{"n_layer": 16, "norm": "layernorm", "norm_eps": 1e-06, "bias": "none", "tie_embeddings": true, "init": "trunc", "init_std_qkv": 0.0573, "init_std_up": 0.0573, "init_std_down": 0.0101, "beta1": 0.95, "weight_decay": 0.08, "warmup_steps": 142, "decay_fraction": 1.0, "z_loss": 0.0001}
Each number is 128 + 32 x the weight over its row's rms, rounded and kept within 0 to 255. Layers, rows and columns count from 0. The size above them is the row's rms in percent of the matrix's.

# layer 8 attention output (transposed), 128x128, rms 0.144, rows 69-95, columns 0-127
size [ 99  91  94 101  94  93 104  93  93  93  94  95 106  98  89  93  98  93  94  90  89  93  90  92 108  90  89]
[[195 168  93 129 125 106 133 110 109 182 157  70 120 187 131 114  95 146 146 108  69 122 119 101 152  90  90 111 161 140 127 141 124 101 162 139 113 119 181  74 125  82 136  95 132  59 120 122 100 173 154  79 166 123 127 139 142 109 198  90 122 120 132 174 122 109 101 108 196 112 135 141 145 132  78 119 170 160  90 115 100 141 133 201 113  86  97 116 155 134 215 111 110 115 136 128 113 136 159 156 165 158 130 110 113  79 162 132 101 155 148 145  98  70 101  93 149 144 161 161  68 116 165  90 176 206 117 123]
 [152 116 121 139 156  93 101 171 108 116 137 130  96 119 150 184 100 146 213  73 113 135 141  81  88 145  93 144 155  96 141 151 115 142  91 112 128 114 115  90  97  99 126 187 195 159 114  80 148 117 109  89  76 152 122 152 143 160 147  73  95 160 115  97 126 110 171 135 137 177 170  60 122 176 120 115 153 163 116 111 170 123 153  95  72 175  94  88 186 119 140 134 116 139 150 152 136 153 120  93  64 170 137 156 127  65 174 137  71 122 173 107 119 168 116 184  86 141 135 112  95 126 165 134  65 163 151 108]
 [151  98 187  55  99 168 132 178 144  26 119 135 149 152 143 110 120  89 177 114 129 126 176  94  88 106 130  96 133 114 119 161 151 125 137  93 177 162 140 102 132 103 106  75 139 107 179 164 141 125  58 138 134 128 109 144 111  76 116 162 100 120  95 136  89 117 205 111 106  81 155 135 116 103 127 128  71 121 106 110 190 102  73 130 174 163  98 105  86 159 121 118  97 135  98 117 126 155 161 128 145 177 108 104 118 176 146 125 116  74 108 133 116 133 206 149 155 125 140 157 183 129 145 153 162 202 127 114]
 [ 60 143  93  83 108  98 148  77 109  80 125 130  72 127 164 190  92 102 104 156  89 111 114 133 146 186 138 122  98 134  91 198 154 123 150 144  83  97 120  82 172  94 159 146 133 111 151 135 125 188 156 144 112 116  73 152  89 138 156  90 189 120 119  77 146 108 108 178 164 102 142 140 132 105 144  74 167 126 120 114 155 149 116  87 150 188 123 141 102 156 146 178 199 164 134 140 164  96 128 117 141 114 157 154 116 162 130 141  79  77  92 100 132  87 175 157 115 102 135 136 189 179 161  71 113 149 141  99]
 [102 185 179 108 157 112  68  64  83 130 165 131 127 104 114 146 173 111 160  93 119 105 124 137 117 147 171 120  85  81 106 119 111 139 152 114 116 142  90 142 100 143 107 128 118 163 198 106 125 155 102 106  97 111 117 110  91  78  83 117 139 149 153 129 141 114 167 155 123 108 143 144 136 104 165  97 154 123 140  74 190 150 144  94 161 104 137 160 166  93 158 161  92 128 113 136 175 144 209 139 158 173  47 189 132 114 127 100  90 161 152 142  60 169 114  93 205 108 143  82 101 116 100 136 175 169  95 174]
 [152 117 140 131  52 140 131  99 102 195  96 157 137 141  83 193 165 139 183 122 179  75  58 113 126  93 160 165 110 158 147 153 147  72  98 165 128 125 119 109 158  84 173 113 141 124 152 140  69 114 130 148 142 116  80 128  60 116 140  96 118  70 121 182 169 126 118 121 110 145 109 160 141 140 114  68 128 160 166 189 105 129 130 137 165  90 151 109 109 125 140 105 132 118 102 109 142 132 168 183 121 129 110 108 132 126 138 119  98 168  92 148 159 177  96 128 180 158 161  79 143 167  85  57 156 147  96  59]
 [213 131 109 143 143 112 108  97  88 132 104  85 140 107  98  96 133 142 100 117 106 173 140 113 119 128 190 112 151 124 137 138 206 196 134 120 106 126 146 148 166 152 109 107 116 131 173 140  79  77 137 155 123 123 121 152 170  87 164 134 112 142 120 114 105 127  50 155 144 148 105  63 166 142 149 143 198 123 140 116 124 178  73 140 136 153 134 125  67 160 127 107  97 152 121  93  87  76  92  98 132 183 167 140 158 152 116 177 125 102 110 124 152 148  77 189 191 130 204 127  95 107 104 103  60  98 109 146]
 [118 111 136  85 109 205 113 138 108 151 142 143  63 103 102 135 116 146 172 131 113 148 185 119 159 109 165 166 157 141  79  70 159  93 161  64 124 113 171 112 131 118 179 179 126 130 157 104 134 154 145  66 150 128 158 102 149 143  42 144 110 126 154  70 102 116 136 178 194 177 153 126 147 187 101 129 187  99 117 144 124 145 120 131 131 152 150  70 156 119 121  80 152 150  98 129  96  88 148  60 154 115  50 155  83 102 130 129 150 147  69 107 118 107 155 121 157 110 109 113 131 177 144  98 134 117  86 142]
 [144 156 128 173 130 125 166 138 163 137 122 173 146 145 164 119 177 144  48  75  93 117 167 116 132 149 125 138  87 134  78 109  96 109  89 136 124  85 105 127  68 180 136 103 120 149 146 139 114 111  86 115 132  94 155 100 159  31 116  98  55 147 104 112 141 138 144 153 137 139 167 135 187 121 139 100 145 254  98 131 144  87 118 166 116 160 112  86 117 131 121 140 145 145 144 114 154 101 138 111 130 131  95  86  92 153 156 158 113 167 201 178 137  97 141  98 173 142 114  63 148 149 155 100 132 121 154  76]
 [144 141 112 136  77 150 123 132 111 118 130 141 130 137 120  77 174 100  84 108 159 159 159 104  93 104 114 171 132 147 144 138 181 126 162 189 130 153 165  86  75  95 102 133 168  90 221 143 112 132 153 101  93 125  89 172 113 110 114 141 140 163 179 146 124 121 110 121 204  44 134  92 132  79 125 164 123 131 130 100 106  98 154 138  77 108  84 107  99  84 124  94 116 144  94 150 128 141 105 135 113 114 148 125 136 129 105 109 164 154 167 190 241  84 149 185 105 111  94 139 142  90 135  92  77 159 151 155]
 [142 187 118 132 163 148 138 127 174  98 156 157 122 143  97 162 137 128 123 109 174 139 153 126 112 114  98 124 140 122 151 107 167 150  62 203 126  65  82  89  93 189 152 102 135 168  54  91 108 145 101  89 116  89 121 157 125 149  99  98 128 122 120 147  77 132 135 203 154 183 148 132  96 115 138 189 102 131 131 132  73 151  89 119 113 124 138 159  72 162 102  98 121  61 140 170  98 143 160 122 168 149 155 108 136  90 153 156 147 130 104 138  93 123 159 133 184  84 151 107 136 101  65  86  93  97 155 207]
 [103  93 143 178  98  38 141  93 136 175 122 181  88  93 158  94 125 183 180 141 143 157 164 124  97 154 100 116 192 195 136 145 111  88 181 150 152 112 160 162 116 138  59 115 123 155 120 145 122 100 117 130 149 150 114 150 102 141 100 111 124  61  90 111 199 112 126  79 175  98 182 103  72 105 137 139 128  95 144 152 119 153 176 115 179  97  83 116 140 165 104 100 166 166  88 132 175 126 114 125 123  97 134 151 134 123 125 103 148 142 134  88 116 152 134 121 182  85 196 115  97 130 103 109 126  94 134  62]
 [105 145  97 161 156 135 113 167 165 104 109 143  55 174 130 120 194  83 186 136 149  95 116 101 131  97 172  73 147 176 144 169 108  71 191 106 101 136  82 156 127  87 157 124 133 158 168 125 138 106 152 154 198 113 137 120 173 107 108 146 203 154  97 112  97 129 125 134 106 126 133 178 149 138  82 179 110 110 106 118 114 112 111 178 153 110 157  71 110 133 127 104  88 128 204 113 100 153 179 136 125 113 126 158  65 102 129  99 157  48 128  75 146 173  86 106 117 115 108 101 106 123 167 122  97 126 155 150]
 [142  58 111 131  76  92 218 112 101 130 122 165 120  71 144 109 116 113 101 145  95  89  91 138 123 128 144 113 125 110 133  51 101 144 145 136 162 128  99 139  52 123  85 135  92  94 184 121 127 197 151 158 191 127  87 195 144 173 135 165 128 131 184 140  95 123 158 159 132 145 111 114 113 184 117 145 104  79 166 115 133 187 138 125  39 152 171 105 136  94 137 128 165 143 166  92 132 130 156 145 134  98 127 127 148 145 101 111  90 127 118 138 143 173  55 133 127  82  93 161 131 123 148 152 150 132 184 103]
 [134 136  47 146 123 115 109 151  53 128 141 106 219 146 138  95 144 110 221 113 108 143 106 166 124 173  73 176 108  96 162 105 114 112 136  93 137  91 127 132 104 175 154 172 117 147 132 107 179 101 127 152  97  49 127 142 111 164 108 175 148 141  82 133 188 118 148 135 127  81 130 176  75  75  92 108  74 163 156  92 104 159 148 107 172 115 126 103 106 130 133 195 152 143 128 205 129 153  83 117 117 116 104 119 115 135 141 121 120  60 125 147 138 159 111 145 135 130 132 158 131 156 163 106  87  90 136 141]
 [128 159 132 149 110 110  71 160 124 146 121 153 152 127 141  93 116 135 148 172 120 141 173 144 176  91 101 148 175 156  82 109 183 159 122 114 199 123 114 181 158  77 149 113 150 175 121  65 120 123 148 121 169 112 120 118 176 180 157 103 177  88  58 149  90 132 195  92 167 137  93 120 108 163 141  87 112  64 105 114 132 103 174 121 154 117 146 103 129 112  95 102  96 170 106 159 147 135 115  92 100  99 157  86 140  96 139  30 148 103 137  91 130 129 160 155 103 129 109 161 161  74 149  59 135 169  99 122]
 [112 105  82 130 128 188 128  87 120  88 160  68 109 187 164 165  98 114 123  77  92 171  93  90 159 114 133 142 112  72 150 155 105  99 142  58 155 121  97 179 138  39 140 121 105 151 101  61  71  94 142 120 171 111 138 117 126 116 199 120 164 152 143 127 108 129 160 117 156 131 123 126 105 117 129 171 134 170 148 100 152 139 184 137 146  89 105  83 118 146 140 121 140 108 154  74 140 151 106 120 101 109 162 115 133 182 100 101 113 137 131 125 219 154 127 193 183 126 160  78 139 138 100 160 162 154 125 176]
 [107  94 152 169 163  84 166 146 110 138 119 148 155 146  82 115  98 107 149 108 120 134 166 155 145 158 126 129 125 145 135 120 144 201 126  97 107 116  75 153  41 157 112  92 138 122 135 120 129 159 139 127 121 123 170 102 122 130 172 109 110 106 105 135 123  90 202 207 126 133  92 111 177 179 166  97 113 136 129 151 126  84 126 156 136 155 129 142 143 139 142 114 126 115  93 120 185 124 112  58 119 177 131 113 123 137  41 177 217 122 124 144 118  59  73 127 105 179 103  20 114 147 121 153 129 119 119 110]
 [103 157 109 103 123 150 105 137 131 115 138 159 105 148 137 140 132 151 148  93 109 141 127 101 148 158 114 134 161 190 118  96 168  52 164  49  94  91 119 176 150 185 166 120 103 115 182 158 119 133 124 162  71 136  68 120 171 193 149  99  58 129 167 184  86 149  57  89 145  75 181 118 120 181 120 160 191 101 148 124 112  65 116 129 101  86  81 145 153 120 104 169  86 142 142 103 124 121  90 115 184 143 162 146 155 145 125 100 105  80 120 104 134 134 130  88 125 136 110 145 123 123 117 200 114 159 128 124]
 [ 84 119 109 178 110 184 204 152 139  90 144 162 162  95 173 139  97 163 119 121 125  83  56 136 159 223  87 140 183 150 161 179 157 154 121 180 161  70 112 134 145 114 116 146 151  93 144 118  79  82 119 140 161 163 146 139 139 157 104 106  93 181 156 104  90  86 151 145 109 115 123 147  85  95 107 136 178 118 122 116 165  92 109 137 163 150 107  74 148  89 160  73 107 119 137  81 131  56 145 147 154 124  90 147 126 124  87 104 151  94  98 131  86 169 183 124 122 147 162 132  85 148 129 104  98 122 140 109]
 [112 171  83 122 110  85 119 115 159 149 164 127 126  93 115 133 136 200 113 173 154 100 109 171  38 103 121 108 177 136 125 182 143 153 165 102 161 120 131 107  99 136 136  95  52 164 132  90 106 141 105  93 151 123  45 134  95 118 172 157 161 135 158 164  95 163 167 189 115 117 130 179 104 141 140 160 110  90 167 132  92 117 169 116 126 132  72  94 116 141 122 161  80 151 105  97 124 142  73  81 140 103 132 141  85 183 107 167 103 125 200 136 129  97 176 127 127 125 207 114 127 122  83 135 168 132 121 107]
 [125 103 137 135 138 129 100 140 114 138 133 140 138 115 111  94 145 106  73  74 156 156 161 161 128 124 173  76 112 193 151 123  98 136 115 190 214 136 157 101 144 132 134  74  61  89 120  88 166 127  97 119  84 178 137  92 124 153 108  85  96 145 190 120 136 123 103 119 105 131  92 140 142 135 106 158 104 106  69 149 114 169 197 178  75 120 193 139  69 149 128 126 166  79 125 209 124 143 125 145  70 162 124 109 140 143 195 140 109 108 107  88 118 148 161 112 153 198 103 100 115 166 126 131 114 113  93 141]
 [126 104 101  87 208 117  92 152 103 174  83  97 128  84 119 194  74  72 134 163 118 141 133 135 159 124 107 153 145 115 143 107 121 136 149 164  87 158 121 123 123 128 137  75  29 182 164  93 123 113 130  51  79 111 134 182 131 191 126 118 162 152 163 165 150 114 114 153  93 116 115 153 110 103 162 182 119 130 125  55 117 153 130 161 130  92  87  94 127 122 101 177 138 151 102  96 153 158 119 164 123 121 161 147 142 163 120 123 170 108  90 145  54 105 189 146 135 115 140 120 130 134 174 108 187  89 117 112]
 [ 99 180 135  94 139 121 143 124  90 145 110 144 153 160  86 141 125 101 157 174  78 161 146 112 146 127 149 132 143 126 130 202 174 131 106 148 110 154 100  87  82 106 148 143 129 111 107 156  63 144 130 158 174 160 135 159 140 187  67 129  80 127  97 144 118  61 102 105 118 204 133  39 141  88 105 140  28  86 185 120 109 172  50 168 129 112 157 118  88  59 179 158 130 170 174 129 133 140 117  96 137 133 122 128 124 153 167 165 115 131 150 131 136 114 115  71 141 135 131 140 120 131 161 141 118 123 112 100]
 [139 150 190  99 179 136 182 127 135 113 141 101 165 147 127 121 116 121 138  68 170 134 111 137  59  74 108 120 156 135 112 118 143 112 163 114 133 105 126 100  98 168 141 172 160  80  86 145 158 118  80  98 154 121 191  86 110 201 163 115 143 185  95 135 136 152 132 144 142 187 101 107 154 150 113 117 142 126 102 152 188 138 115  37  80 123 120 159 125 133 123 122 158 177  93 112 144  84 133 167  67  99 202 110 123  94 115 134 146 101  99 107 161  45 158  88 157  98  94 140 167 120 144 137 131  80  85 133]
 [124  92 131 153 115 128 170 130 172 141 146 143 131  96 110 136 129 108 144  73 147 165 104 181 147 103 142 105  54 133  77 107 143 127 140 167  96  61 127 159 187  53 103 111 149 104 174 120 122 105 136 103 120 109 104 124 214 144  96 159  97 101 124 132 129 128 151  33 152  89 133 190 172 138 146  75 168 137 128 100 111 113  85  97 167 140 109 153  89 102  81 138 147  67 107  66 116 141 159 170 211 141 146 138 109 128 117 124 141 171 166 148 138  81 144 151 150  90 130 144 156 173 150 175 102 131 111 140]
 [ 74 187  61 158 110 135 139 115 134 120  89 141 140  82 143 132  59 125 162  99 137 185 175 112  80 129 125 141 110 161 138 159  90 119 118 139 119 145 140 100 152 110 162  48 139 112 159 158 135 129 157  59 175  78 106 131 122 157 138 173 149 115 127  37 168 146 172 142 172 160 121 111 146 145 175 145 144 136 154 159 177 199 121 129 128 107 155 138 128 119 104 126  90 140 122  93 161 117  89 168 124 108 107 112 140 110 110 132  44 155  34  95 147  82 153 175 135 154 128 102 116 113 148 154  88 155  90 121]]
# layer 8 attention value, 128x128, rms 0.168, rows 70-96, columns 0-127
size [ 86  96  96  93  94 107  94  98  95  94  96  99 102  96  96  92  91 101  95  88  92  95  94 108  94  94 104]
[[106  84 123 140 114 118 129 139 130  84 172 142 161 107 119 113 120 134 125  94 130  77 103 147 159 148 151 143 119 157 165 117 147  97 157 153 156  99 131 147 139 125 169 121 172 130 128  86  97 100 145 141  52 125 155 200 107 176 131  99 116  92 133  79 163 143 160  90 145 118 148 126 154 131 206 189  92  47 196 112 150 132 113 146 154 169 132 121 132 124  74 147  74 127  78 191  91 122 119 169 116 100 190  75 169 180 148  76 147 118 136 121 177 159 124  83 123 175 125 141 111  70  84 115 101  76 143 103]
 [136 118 113 153 157 105 121 100 139 208 190 101 111 126 127 165 151 142 108 143 152  69  64 114 135 127 103 139  87 130  76  85 163 172 133 113 102 130 169 134 120 103 118 167 119 166 144 115 107 169 119 169  83 176 170 132 119 175 137 126 190 145 101 134 124 132  68 147  75 157 133 110 189 152 107 115 170  78 101 138 124  99 100  87  85 164 185 117 140 177 134 137 161 142 130 159  53 151 162 128  87 103 122 153 139  98  66 112 159 172 126 131  93 158  88 137 124 187 161 176 110 158  94 125  68 114 179  99]
 [136  91 122 164  73 149 140  89 164 134 164 113 137  96  68 114 184 134 133  99 158 122 126  74 137 112 104 135 167 125  69  96 129 117 161 153 164 133 179 163 122 122 103 113  96 144 118 122 145 152  93 170 132  70 107 137 166  89 179 145  67  44 150 160 116 115 160 101 145 143 137 148 134 125  55  97  30 114 107 169 100 100 163 155 146 109 159  71 135 121  93 139 133 160 180 171  78 108 127 138 129  88 125 122 219 106 101 173 145 132 118 132 135 117  80 101  74 155 117 100 103 143 111 102 111  91 140 103]
 [112 156 121 126 188 135 176 135 119 144 146  91 108 185 133 111 131 110 105 101 177 154 110 117 132  94 142 175 152 170 133 163 107 168 129  96  78 157  93 116 162  91  77 147 142 151 162 177 164 178 161 143 109 165 115 128 158 180 156 108 161 123 126 159 142 197 159 142 140 136 133 162 105 114 123 102  19 139 128 196  46  79 119 137 157  90 104 101 174 167 113 133 159 137 125 165  55  82 135 107 116  82 178  80 108 167 155 113 149  71 130 149 128 125  89 149 122 149 119 136 140 133 147 167 174 146 121 137]
 [105 142 134 164 169 165  58  76  85 113 152 105 114 134 154 126 110  72  97  79 143 102 121 114 105 160 175 144  88 109 134 165 112 164 100 106  96 235  87 138 127 120 136 104 117 164 105 125 128 118  70 120 202 128 158  98 152  77 154 128 138 169 161 132  92 178 137  80 115 162 160 125 111  93 120 146 125 127  82 115 125 136 177 120 142  98  95 124 122 103 133 192 142 144 114 106 143 111 109  99 158 160  67 174 135 127  99 106 126 132 120 138 119  86 218 102  36  83 112 111 160 117  70 147 136 136 108 139]
 [169 126 191  94 131 146  90  95 159 145 140 172 167 191  70 127 131 123 174 171 115 171 144 170 133  92 117  99 163 157 148  92 130 126  76 124 156 137 166 113  70 177 103  60 112 118 107  92 132 161 138 100 149 165 118 132 121 117 105 116 189 139 138 103 145  98 105 165 138 143  96 164 106 173  95 139 160 158 147 175  74 139 147 162 149 119 209 123 119 148  84  84 177 197 129 174 152 126 104 133 113 110 102 131 117  85 208  82 144 114 118 111 102 156 153 121 180 132 127 180 166 101 117 150 135  98 170  90]
 [128 151 120 101  20 129 106 161 138  81 184  84 180 132 132  57 107 144 102  76 116  90 107 133 139 103 144 105  84 101 124 117  92 143  98 136 136 133 111 132 120 142 104 107 120 128 122  74  99 117  79 126 124 154  77 158 114 132 137  93 136  96  95 145 113 156 179  88 113 153 130 161 102  90  67 108 134 150 117  97  94 120 111 128 159  77 169 199 167 191 126 128 132  66 126  88 118 139 106 104 174 155 198 135 134 170 164 203 116 147 177 145 115 103 172 171 112 110 128 130 144  94 120 165 149  71  89 114]
 [159 110 125 171 170 176  66 153 134 106 150 132 125 111 110 154 127 134 252  96 159 133  77 166 157 105 155  92  91 138 169 160 124  82 164 130 125 109 142 134 168  82 173 151 187 137 133 148 144 164 199 118  98 185 138 148 135 157 168 146 125 144 120 107 137 132 120 141 119  99 149 145  92 107 154  89  49 111 121 142 163 126 108 128 110 110 123  76 168 134 130 118 153 150 130 135 133 141 184 111 185 178 103 124  77  96 135 110 108 122 136 135 158 122 103  92 155 143  79 210 164 144 204 175 142 153 135 145]
 [151 112 187 112 169 154 143 118 134  91  93 140 158 141 133 172 124 129 149 143 137 106 108  75 158 140  99  56 112 133 125  62  91 135 130 116 160  97 195 137 105 158 111 131 145 112 103 132 126 180 111 188 162  71 146 134 115 161 127 134 193 126  63 173 165  94  56 131 143 157 122 112 152 187 107 117 165 119 165  96 143 131 174 108 134 121 111 102 141 138  73 136 221 175 124 155  66 126 159 194 117 160 125  98 204 100 141 146 133 110 155 114 148 130  66 144 127 183 128 157 119 140 114 132  96 156 139  96]
 [ 91  81 150  72 132 138 145 172 126 142  85 133  95  62 165  69 103 140 149 116  96 103 114 177 141 103 164 170 119 134 142 172  94 143  75 152 192  93 166 138 151  80 169 155 157 130 142 182 100 121 134 120 145 151 134  87 135  70 145  99 137 134 193 163 177 102 131 177 104 153 107  85 182 140 147 115 158  99 107 125 111 133 112 147 156 138 117 105 217 139 167 108  92  90  91 124 186 130 105 120 119 154 157 163 124  96 126 116 115 134 111 122 205 128 138 190 102 124 117 167 124  88 188 149 155  78 174 128]
 [134 166 128 112 110 138 130 131  71 139 132 123 141 137  93 143 157 113  73 144 142  75 121 148 139 127 155 158 164 107 149  94 118  94  81 106 138 185 107 187 191 109 155  55  66 127 131  82 100  97  88 123 117  90  92  99 190 105 180 104 127 170 141 126 111 153  95 139 138 162 112 155 127 156 174 112 149 100  83 100 148 137 174 103 173 144 131 237 130  96 146 161 177 137 183 103  83 169 121 115  64 116 113  91  83 159  93 162 116 100 164 135 112 134 131  81 139 138 104  84 122 142 108 101 136 188 106 155]
 [172 194 112  98 135 104 151 142 127  97 148 123  89 112 141 151 103 155  63  62 114 181 113 153 116 163 109  89 143  68  67 150 194 120 109 178 114 142 125 121 171 132  40 123 167 139 154 191 121  76 124  63 149 188 126 109 117 148 126 129 116 161 174 157 124 208  99 114 106 127 128 166 181  86 131 125 142 185  99 144 187 127 140 137 133 145 158 163 156 137  88 124 183 119 152  70 131 116 118 139 131 100 130 132 111 152  85 104 137 142 126 124  88 131 164 106 137 129 119 168 105 161 129 112 104 107  55  98]
 [153 136 145 143 109  95 150 145 141 118 150 142 150  98 134 184 162 140 138 121 161 175 173 133 120 159  44  74 154  85 110 153 123 166 177 107 119 121 142  90 143 134 111  79 107 120 127 119 137 143  67 142  86  60 110 155 156 164  94 170 150 154  72 111 127 153 151 147 187 113 114 168 110 119  44 121 107 190 141 157 130 120 167 145 120 136 196 116  87 108  96 142 133 184  81 194 109 172  64 131 163 136 116 107  90 189 145 117 122 125 104 135 161 107 104 164 123 110 110  99  92  66 104 122 161 114  73 155]
 [134 129  59 149 142 119 173 123 196 140  79 166  85  37 159 169 180 117  88 162 151 135 138 174  98 146 152 132 106 105 157 144 132 114 152 120 119 149 108 138 120 110  98 167 136 123 178 207 171 132 176 165 171 119 116 183 115  56 139 155  97 105 156  66 168 125 129  99 132 127  81 131 155 169 144 131 116  84 114  63 170 109 128 127 199 133  88 139  80  99  81 140 136 113 102 136 118 158 169 152 151 113 178 138 151 119 133 140 156 150 131 134 137 124  75  98 147 136 135 112 128 115 119  89 202 123  74 156]
 [150 127 115 124  82 166 168 140 124 112 131 165 110 195 163 144 152 125  71 109 179  81 176 141 120 180 145 113 118 137 184 109 111 132 143 124 135 125 154 158 133 111 123 132 185 151 163 172 128 110  86 150 100 102  73 140  60 112 107 167 139 166 117 131 169 159 128 100 118 115 177 153 101 141 130 140 132  69  99  68 201 157  64  67 132 204 176 161 166  72 139 148 138  81 115 127 118 138 121 161 117  56 111 156 132 168 102 138 163 111 130 144  88 154 124 116 137 116 157  85 116 175 105 133  59 103 103 155]
 [122 101 136 142 180  94  97 142 175 139 151 154 125 203 129 139 143 120  86 126 131 149 155  68 102 119  74  90 119 149 135 117 164  69 141  54 135 146 155 133 102 155  52  72 136 124 135 217 186  95 122 120 140 135 164 176 154 120 221 181 170 148 125 165 126 126  67 139 117 184 193 101 130  94 126 156 127 132 109 140 148 186 104 122 122 123 125 131 142 132 100 123 161 123 145 119 105  98 124 131 143 104 128 114 115 114 121 171 160 102 143 185 156 175 155  89  96  85  97 147  93  85 120 121 103  66 146 105]
 [146 111 163  83  98 129 138 122  77 147 172 171 186 117 166  95  95 130 204 144 122 118 171 157 128 126  90 114 139 142 160 164  75  97 103 115  91 114  89 100 150  79 164 112 143 131  91  84 143 116 145 125 101 150  83 129 172 109  88 157 180 151 151  68 155  82  92 102 111  69 172 166 154 111 107  95 122 167 100 101  87 187 146 127  54  77  82 108 110  89 160  89 130 119 141 109  97 127 168 137 123  82 127 115 120 154 144  81  80 126  95  62 107 178 127  84 161 109  61 140 146 124 118 156 114 125 119 127]
 [119 129 162 120 113 110 148 141 176 136 148  86 155 148  94 136 106 145 101 147 110 140 135 127 115 110 139  83 103 158 133  62 151 182 149 161 144 107 143 104  80 117 154  45 119 120  80  69 175 111 139  48 112 105 159 100 100 142 132 101 106  98 155  77 166 110 138 134 174 183 103 122 135 141 162 160  73  90  92 112 128 146 180  94 108 130 132 145  77 143 119 138 134 128 177 131  95  44 130 209  92 148 158 149  78  87 102 186 140 148 159 136 125  90  96 164 119 102 167 137 192 154 152 102 108 177  96 146]
 [165 138 160 149  77  83 123 124 123 152 132 114  78  90  84 130 131  81 137 107 112 141 175 120 107 136 116 152 181 125  76 104 105 120 189 121 175 121 160  39 167 160 111 112 144 132 106  58 143  75 114 101  44  98 175 161  84 147 101 102 148 146 180 130 140 183 116 123 128 155  88 185 134 164 122 142 157 134 164 142 147 133 106 137 160 148 180 151  91 119 101 178 216 163 116 151 124 153 117 127 147 119 171  89 122 146 120 175 159 140 175 191 102 108 100 143 114 146  69 142 157 124 103  99 127 161 149 122]
 [156 118 159  88 140 207 187  97 117 131 109 110 117 113  88 117 168 128  69 119 107 162 125  82 164 156 125 169 110 105 146 127 151 101 109 137 128 128 126 108 130 163 157  50 112 140 118 191 122 122 127 120 102  77 166 144 180  86 153 135 127 132  84 165 146 119  63 166 119 138 116 123 100 119 146 154  87 124 102  78  70 208 172 126 152 106 131  95 102 124 201  91 209 131 191  79 130  86 123 147 116 150 112 178 108 107 163 118 100 132 111 123 140 126  93 133 105  66  93 148  89  67 171 121 152 135 135 146]
 [ 78 140 101  84 153 106 153 119 136  90 104 137 122 112 142 118 120 152 179 140 127  83 117 128 139 144 161 160 127 115 122 138 145 109 143 112 111  79  88 159  88 114 156 181 170 129 121 139  51 162 148 168 106 139 180  69  88  47 112 114 145  49  93 154 198  73 154 115 118 188  88  79 139 154 182 122 193 137 108  92 150 105 104 160 113 116 132  87 178 140 200 160  95 137  83 108 118 134 133 137 214 110  99 142  96 113 159 113 119 168 131 117 190 122 135 127 164 133 160 107  96 137 110 114 117 137 110 155]
 [143 124 106 155 126 148 198 137 151 186 144 127  67 120 160 125 149 189 127 152 138 169 173 136 127 107  82 158 129 228  63 159 144 143 141 153 156 100 101 130 107 110  98 187 106 107 123 150 130  77 142 163 151 111 131 123 194 160 156 102 139 146 138 144 211  95 127 121 182 131 123 114  86 157  84 144 109 140 201 164  96 131 144 164 162 137 168  82 127 145 206  76 142 137 125  72 114  96 176 124 122  95 145 157 137  74 112 154 145 104 120 136 130 104 114 106 143 110 132  93 109  57 141 111 162 100 140  97]
 [159 149 122 115  59 107 118  90 157 119 117 100 132  83 152 152 130 156 166 127 108  98 133 191 190 167 108 124 156 145 145 172 160 180 108 149 149 115 148  65 127 148  88 140  95 131 105  72 136 137  79 118 142 115 135 106 109 156 141  90 111 133 174 106 115 101 124 133 172  90  55  91 110  66  94 105 185 133 171  90 161 118 166 108 142 144  98  91 161 207  83 119 133  95  93 166 124 116 143  86 146  99  69 159 179 123 125  79 135 123 118  43 109 159 153  82 150 140 161 123 178 112 130  97 100 115 108  81]
 [ 95  60 172 140  70  86 139 153 110 148  87 116 136  90 155  42 104 142 144 166 122 158 122 161 121 123 138 158 109 149 191 128 139 118  72 147 128  83 151 192 109 108 190 102 143 101  71  67 164 130 118 160  92 159  86 143 142 119 129 155 131  54 129 158 102  97 140 116 113  69 159 107  98 106 124 163 206 107 129 110 151 128 153 140  92 133  83 150 138  96 133 135  50  74 102 109 103 128 128 126 110 168 110  93 166 145 149 131 141 135 102 123 181 137  71 200 116 163 144 155 129 110 121 110 108 128 148 169]
 [122  89 134 100 179 148 142 111 148 114 128 113 135 134  96 129  75  90  72  78 144  90 200 102  99  83 128 118 105 124  93  91 123 145 195 133 138 172 168 140 156  74  87  99 123 105 115 158 170 206 151  98 117 127 148 122  72 167 152 128 101 173 126  98 139 126 101 188 112 109 143 135 156 177  94  70  94 128 114 146 153 101 168 114 129 137 121 131  99 142 130 107  92 157 182 105 143  64 162 102  98 119 164 109 123 139 133 170 195 179 159 161 126  50 155 163  84 137  96 131 136 182 124 165 140 180 128 162]
 [148  58 147  96  99 140 138 125 109 146 103 138 181 191 125 128 126 109 119 157 155 128 109  71 127 106  63 168 145 137 118 152 136 122 136 112 160 120 129 177 149  81 105 151 121 118 109 167 129 122 133 126 103 173 142  92 172 135 177 136 165  99 138 198 136  87  81 114  79 177 189 164 103  89 138 113 110 100 137 101  84 111 152 186 135  91 203 174 117 166 113 119 113 181 190 168 122 103 185 119  91  97 116 169 182 114 134 127 177 135 156 142  91 174 144  97 119 145 144  65 112 103  66 133 107 153 153  82]
 [110 157 155 149 143 139  88 141 145  99 143 141 205  94 109 109 134  83 109  86 134 148 117 144 133 130 151 118 142 107 121 119 113  77  87  24 123 113  84 138 116 129 102  88 100 141 184 157 170  51 146 175 186 127  99 176 144 126 133 115 123 116 114  92  99 187 125 114  99 160 151 172 183  76 105 170 162 157 155 159 141  89 106  89 106 124 113 100 183 146 173 121 144 161  99  76 154 170  99  91 116 139 147 130  94 129 115 137  87 129 184 143 101 148 167 150 121 107 136 119  83 101 154 195 141 177  65 159]]